Each number is 500 + 25 x the weight over its row's rms, rounded and kept within 0 to 999. Layers, rows and columns count from 0. Numbers have three digits each. The size before them is the row's rms in percent of the matrix's.

# q: layer 3 attention query, 192x192, rms 0.137, rows 35-50,99-114,162-177, columns 0-95
# k: layer 3 attention key, 64x192, rms 0.126, rows 34-49, columns 0-95
q162 119:483512525478516472515478522463436499511525484477516511508521489479460549505540480527483505472463476509480518518502517536568472448475535503483522518529498483533476470476483498505498495524511526490472481489481500486498498509474496469504480494475514452529517556486460514512489493500507507505
k34 095:522487505490526504493515499544484471498472497542511445513502510534497489508525481505504460523478466483491451522496505506531501494517493448478487531499531490521485529475549459523513516550487471502530485542465516469471477540488488530504483530463479518492523503538511524507438507487489530506
q35 112:531487503474474486536505495458474501547553470505495507466505473527497514471504480483519479532526520498505509547481537490493468515509520505486493548465469491527463485449518507457521504469503512485499504501491496470516483535454477493483506494461485498508502493512510526517458561508469503520
q99 108:486513518429495441493446547523514520512469485495444463501480516484508499499523506487473513509466451491555501496486534510520485513512519501493489465503511485552520490529502460489490468517479516508508448506447517497465477477517488483541469499481468513524555454516461448519529484518514498512
q163 096:523486508503511468526536486514488493463466500552497485523501496519487484521503484510484502506508499541516532530512499506495524474520488495508489523481505513473500504499523516522478522528458508529487476489491502501483475508514523513489531509475500527476450476519472526472502519541475500487
k35 084:478484514471470464503460498467486531538550498512509497489502479493469491521523485506516479553497489538500505465492491479492506451457494470506525476503500500535490511523557477498508456499500515500495507516557529523465501502548525516498459463490500488474552492520448534499520473490485486508
q36 113:513492433478496508518513518500499526522442503498495496513525487515532477549514494537493492484471539518504481517493475488523544523491527468489493527525515524535452541478495505482541486481466531478494480532518477485480516486465493529492502488508476479499506499514460523470489522518495429545
q100 106:477473525501509501513501499494505518511509491483515484490518505488501486527506547484506500481508549529464551472498474550502511515460504500491497495454495509524479483496520496527492489513463526468482517513519526494546527466527465478490491485514510518473498513487513469475538499462475468488
q164 103:514506456523453476504544472506535502490484532490483498510442494484500480513500496476519506490484545490526514495498566471469517480494488484435481478506455470501520482512473529509492560497498487465537447508480492512486531509524502524520525508497475506540487448479516478476467490496523545493
k36 094:532483469522493435505492521529524492491481521518475505518491476526518487473532491500502500491497529497534521508501478501485498493465436469541447521555514528485488518518501480506488510461498492469483515512506508468510540490515489523499464506438500546499536498471509493560475534486529484538
q37 099:507497505511482503490468499512500448483466470478465504501491468428486532504515510516499521471454446464450491540541463466480560484493483489489527517541490477509486522512535514475500491532510487501491475507511504494549527510460502470527503510499523510469524525522497501497498516494514508533
q101 095:509498543560509511502478481500514471476444498515486481534467498502449518521519502466505540471515474478489512518498488504491510532529478542533507506472488564464486517522472486496523476474498504476475535485485518458507468482530473495472489496479537545475507462489478511486504506493454553430
q165 083:530498531489512502531495504509544456580506468503476549497501501482477546511516491488505496518476534529497543473505487473474468465531497536520467526533488521503508492524513521499528492494458497493506461503475496494491514529479511480455446506480535511485521539506535495483455488460483489499
k37 109:515508519540483549474467516491505499467504541512521495485487542481498545530496505518466449508534520448532508523529511516530462535488501486514530540457493494512460496507463502467514528536477520516511493485461518497545507500465526485508507486534516535496450479488500514475454519478484465467
q38 090:507544455471538509530495517492492505475477479530461500498517511502474427507479485496497443507495485470491496513508498484496491499449501483527538504535509473499502477531435539529537495516482445498492517520483504493491499500502522510516494492518535509495493503468512502533506480476508474495
q102 105:497498486516489499533494544525482518487524521544484489507489449537485489504470523502449544514514527449502541465517506489445460536537500527496521487484507454496495502514482497490511527471482499509497513461485482503503511524429474524497520500532510560467522544490514525499486505517479516456
q166 090:532561496474492515520511494508490497474501510506505522460484489525496501470477508485541472513512539461530523515519499492511494479497482503484471488502432533478509479489488496481472504508521522510500479494495491493498515523448513483445498514499525511490510473512509547474506484495563522473
k38 091:487518505459548493515502548520529536464469462487449520517502495537531518510490482505472493513509493515530478517510492511488498532501528486460508511513494497509506525507518528473463475526533498530467511542515485504548525529497521466542468476495524501528506543508512543519482483491494520497
q39 090:518466502534494525477513464439516534483474454484473438509477504490474498529548487483536490452468469483488465523474480473483519485520457535504497478510469541491524479509531525504509502501482503499528495494486479520474532453515479520503520469512485448506510500550501491485538505497514532467
q103 091:500491507458537509452525502535516480522451507510509514499516504488499502490532537518511461482480485494496467530508500458516505497516507461478495499494509490494529554510469491487451493458522498485473459504518505481444467485517476478489499528485529486509505481542503494506477436471476491463
q167 085:490493528478517495443492479466489526522493518477476467460472481497497523461508501517484497491489522453518526482458470484518450518477455481514508443464499461495523511551492474518480531514437513519474507477484516489526509479488529462498492512478489503530496501485546495500514528510547458502
k39 083:521511471510468503478476488435518487454517473498495518502520523487520492554528494463479499462485546486493547482527517544499510509510487508511524545517454488440512485489478470514505476489489580457548490481499542457475520488491449510502490481472513515483480494485465513514478512506497526462
q40 092:479496463473529517482460487525486489451505498516463474527472464487498487475496515517475496519486548513487485556509508491513528516527532510451525530514484514518477510529488493475509482517515473567497515528510517501546473507459518553487483501498511492444482494518532512485465445468500534525
q104 109:507509464535497539447498508513497507472476492550475518488518478495490492526502508525478473499509479489510493518544481492512540503573487472473446531491498474495431474494484507504484503488511499512491525503478484503531507509517469475511476501542508557468491488480530508488485441496539475517
q168 086:468503532476496517512450503521531537512474536523472464485507483472467516490553523513451490469530496504506511498503535512487537535459481464507467531477480456487528496470505471489536518533505530469521511496489529511500492486475512537499491464490531499478499516475523490494522520488493492452
k40 095:490509531479539489488529520477479488458541495535534495529453500485453559511490484516511489472526506502483467487498544500583502505495555503482425542500508497521531464491491491514508506516485552506511506510506478513457486494460504482466509481471473528495491500483500499502461512509496529480
q41 092:490458513523511491497533503545472467525508517464532521484479509521567490465525508519452479512494459528509490518500491466477539505536473523524527488510474496508457497484511504511501504469482486499499475443481510499519519499494454499532507484501514521477505444518465468460499470515485529494
q105 103:494489445510479532468494490494509527506542512491463495523529475512501465519488497555479472492510483555496491520493517509503472534447490494498531471475462460544485476514490553485492518521492548557489482464520518497541483480450495521509429505525499472474443492465480516490490487507532541508
q169 086:503511434509511522520489474430519502474462491539473498452522497515490476493505520476521450470512470488502463505511501523510499476554520468472558504502472501494480475443506476474531516464493433492480485510516509510547489456489539551508492519519487499481497488496560497469511531491543493511
k41 095:490516514482516533495496517498493469520462484495535455514539477501464493516506480513511502510522485534509478521525475540528483523523511459489482476521523453550534533488469488481459485500474556508495459517488456506491543560496453476503510503518528472511534495496471513493475499536498479498
q42 097:487556545458496539508522473496519510492509479488495452521497468518544497448529497507464474489529512465509488493496495481445506506504467490535502465477501508528489480501530468515531514476469504512484494493530493540488530522473487485501492488508512527482538472510495478496501482484518483496
q106 099:501486489504492504472501493476473482444515541474540502531519494480538497518532481485534490532530558550509441492515485485550526553512523575500515524481515477457499507519482493511485494517505504531515505470499475481490528549525525506500511519484484467500492497515514512493505514504499477505
q170 091:485500512539462490458520489500463514513500561468514472466451507501511525547442507498495524563502474458515494495521449504520500499518553477474502480458495508520477487507548504507521500500566494482516503465518518518500468524552501507473473456475485491467555515503497511468535464478490495499
k42 095:500495518527514508484507505513500528484546489462481498494504500494545519524495474473495533508504523477486522504527459523487537523485522528459511539513530522471458497479511511488493477464453485494542529522509509532519470560537512494506520493507517545514478525434496515486524559523531493515
q43 088:524514501479485512535524533501506569492484535510511452520500503463521523521516471486498498512483500477537480496496458501519458499497511483494521522515488507444458527514500522502540464469519472511520506515537464546542476525491504498498494480502508473499518489502527543482552512520508542512
q107 087:519514498490507509508502516519497480498530522490503516485506527467536477505441460472500527521508491508475499472505509496514487524469509507526488487527555484501485569496537513500482437503522495478510493495492531552476476518523502493495533495544467518503484544515504490489538493514508561496
q171 090:498525481541509482544474495501475494521508526469536473508518488519512496503526489527520504510528492518487447548512495508493482539549533522529468513507482476516495461501500528512487526489491493512502526498523485511490516514502490495494520515484492523482504462553518472485514482495481470501
k43 097:475490450498470457536482455517502470535481475491488477485497465506536486556491507478500561500525539516493459458520514524522487511501501498465492510510481480503524492513503498520512495464505465521474492501490485508471479499516488521529494488511481475491506493482474465474521542543494505513
q44 098:504480493492496482470535467541564492494474511517525494469511494490525469479470522494490486501482507528495484469532531496518478511467519514559431466528528523524506513469501512517489445551469496462527481486501461514495482506500467475552497505490462503499529521478531519505526504508497509481
q108 091:484518514511545445540469514439530488509487492514525533522502504527506450540480560511516500498466469534472529496523495467483480480495513522465483494507515495500553531508503522506525506551507461495510532530517495509496515573502504497515541484494480492517510495520563522481536524475481500477
q172 095:495530454507540494499511521548510523467469457526488526514474492474442480482495514483510491477497527455553543501514512506506469507496458472528500480491479492518526507482492477527485497556517526527520545487492451493465522512524477479513485534491477501524490499485496484506521478482506406517
k44 089:487500519537501501532530520523511465513472517503508524511522554521503464479474486482533507461467587501471539494489455520480515492479479477474455487545522479515531526526492504484498505477489515487457521496489534502508490487514508527522499510501494509544514476496464527470488531461486482523
q45 094:531512569514525483460537493503534513502505506485503520476518493503472510492495499443559490501445501496472482506518479504480487480518514487500489511528520488517525498518507552510527511449482507484465494517487482491503459492489498543463475494519512487574523510489503582502492504515500511490
q109 093:465488516500505487496478495527498470489527499471521469525534482524500540479508514503508520525460519524487501514493505486466513495451499512493524545481468496500514531524502492509503460515535528541510518489541508479512512466458520504421512524471503479474502503518507496479471524494488545481
q173 095:515499511483529480472480523428522516466481522503521483509500504492492532522521546489502487530513482510442469512504482524481512506547572541518522465495509509519514492525492508475432503460522504527482489488492457505521500541521447530486498460498541499478553458521523514465480487474531523465
k45 087:495462495527507529561504469509513492485485505500477486483547499494527519477504521530487492474500519517510520471520455493503454512508493500554468483482507520510481544530481480491477546526502508486526482477475497443523498497488504481476502524527505482498503498523479483517507527538509487497
q46 098:515502520495487482489503498482511492529485474482480493535509494509463446512500511520480524493501535460565506495504486492464502484453488554517468522435511500485507540453510507519496431553509512448473477509500469548513517507490476537439459487512512526518491546446468529482521476475490451495
q110 101:530517507487454488525475494487526542497535526466469528489537518505503500519492528495477512503526502493542537497534479523476495520487464500487509494482493466507489472485527498502508510547512482494483480520529491517543536502532540510515564517492482514494484524521479451480527506507422465518
q174 081:533546528485496500490503513555523524485529451463489512496524508482471521506523483489448486487482493472544554480506469512464443495504491546501442510502465479507530435510533531481512518522548520497485541461492491516505508498425518494509532517529489501532490487455509473468528506494468501481
k46 102:531483480501466493520488519496505499482520491512506507513520518535466476499508497506483532525482449520497465551485483519483544442482507518500534540487499516520513452479490487498479506523494479491455470490488513591517496532503499494517483477536446487517488513457512487503558490513500503556
q47 093:490518499486508554488467514493512492510539488509518487507558530517533486513511510516509505441465519541507544480530493514500517546494493508490455552510504428512496480497469493500503497497488484501502446454525473499483509491480530495526496518491507542495489503519545492490528499547500487530
q111 094:489534472467524527544503468482508514494491499503469522501500464498506502504462522486505447492550549488509470519462478558493505567495487498525522501512524520474517455514528470525489513483513520523526511522483534515543518531533528495506504491504479509538512486484494467489489494530505494482
q175 087:454500492500508524483467505462484518546531498510475532472482513500539519528511518531510452484493531523476510467523480507505496492472539526563540485491473464509446470513512529535495525455523476485544512512506475505523514541511507513500462503515478479475533473518506536490500452497477490464
k47 095:467517497500452510523523456453457514516520539488508499485525528495538490499490455529521495501558487507481563494487494507494505532472533492520513454479507499518525497500497500520486527453504520513520544478490501504487468460492500497523522474521487495477491473492528486519524524502481462477
q48 085:503509501561515461492499497542483494470520477447537510482518491493480500488518503488475531466522428488499509485540501532501525521515471489508466536473516503484541487482483495527489434483499521501541481451502541504448534535529501499524525496490473543463494520514469475495486485503500498522
q112 095:506481487484478522491480508505494511505505465521498457538481478486525505502527509486495462555527504510498452518517489480518512529528498477514534483452477466505476470489534493515487486481509537524478468534468509471527495525513508487505507475497461555456476518514519478498491509476492497497
q176 090:483451492499482517465497488540538480509466508480484555516519513494480488489498521549518443540527525445472499522499541508482553465466480473476478480474547523467542501520450447549498518541522505528501496504493465505511489506486531513524531497470510506516514491475522491499526482477478508518
k48 107:519513501519465488457484546486505510449502474545525488445467521457505512486527483471503496506459505518495491548501488473483526533509522466487501516504514507473482505462508495471453469465479518516478510530498497513476525500506496483484503510513478483462492510525494509574529493501500433515
q49 095:534486446505518486534519512505472496488499468493462509497519494509496501526495496508478486496511510515468511529491496485471519539487473402495485527555500482529477479538498487518514516497521459515538527482468493470515462501473535491481507481529489461456535500484488486464467518497522517513
q113 095:485470443505494463508508473484468533502491531483556519497481475461507489525500474512458477523535499458511517534477477472477528500502475492515476457520490518527556500500502483472483514551538518521508526482489516553504503521512535483500506515495531519537483471471533502468543511470496474517
q177 098:484523448550484457507529521520470487510508494494523544508499495516515481474488494489497559505516477494522466533506504531484498493483507479497516465531554494512524505483524447479487476511492534506507456549512536534490483503515493503505538506505502498512443500485538534539464484475507472504
k49 106:510497486484535483485523494504503468524534474535496546516478511494504476483554531460454514461517482498506519504488495492498586517484516511506531513521509478450556500523470476484499502497498498437460484477487474510475515513476479536522509504507496465500511523466510457511573518497470515504
q50 101:475508513492439535488530481518477488475498490522496487500533507474499486510529488463519500556526520524482475492486522488543491490449548536493504505490529457494489520538517498472475448497494512459500482515520517497478564494523533477496517485454506474525467496522540510526477501516512484534
q114 094:525457528539475501526513504514516539482499433486475528504486488428488507478487462432473492524456523515455495522494486535508485531494498527511510532533503501512463515482503490520500510488471478479493487532519488514487472468523470528471462514515508456561524521474499524538502522545499541509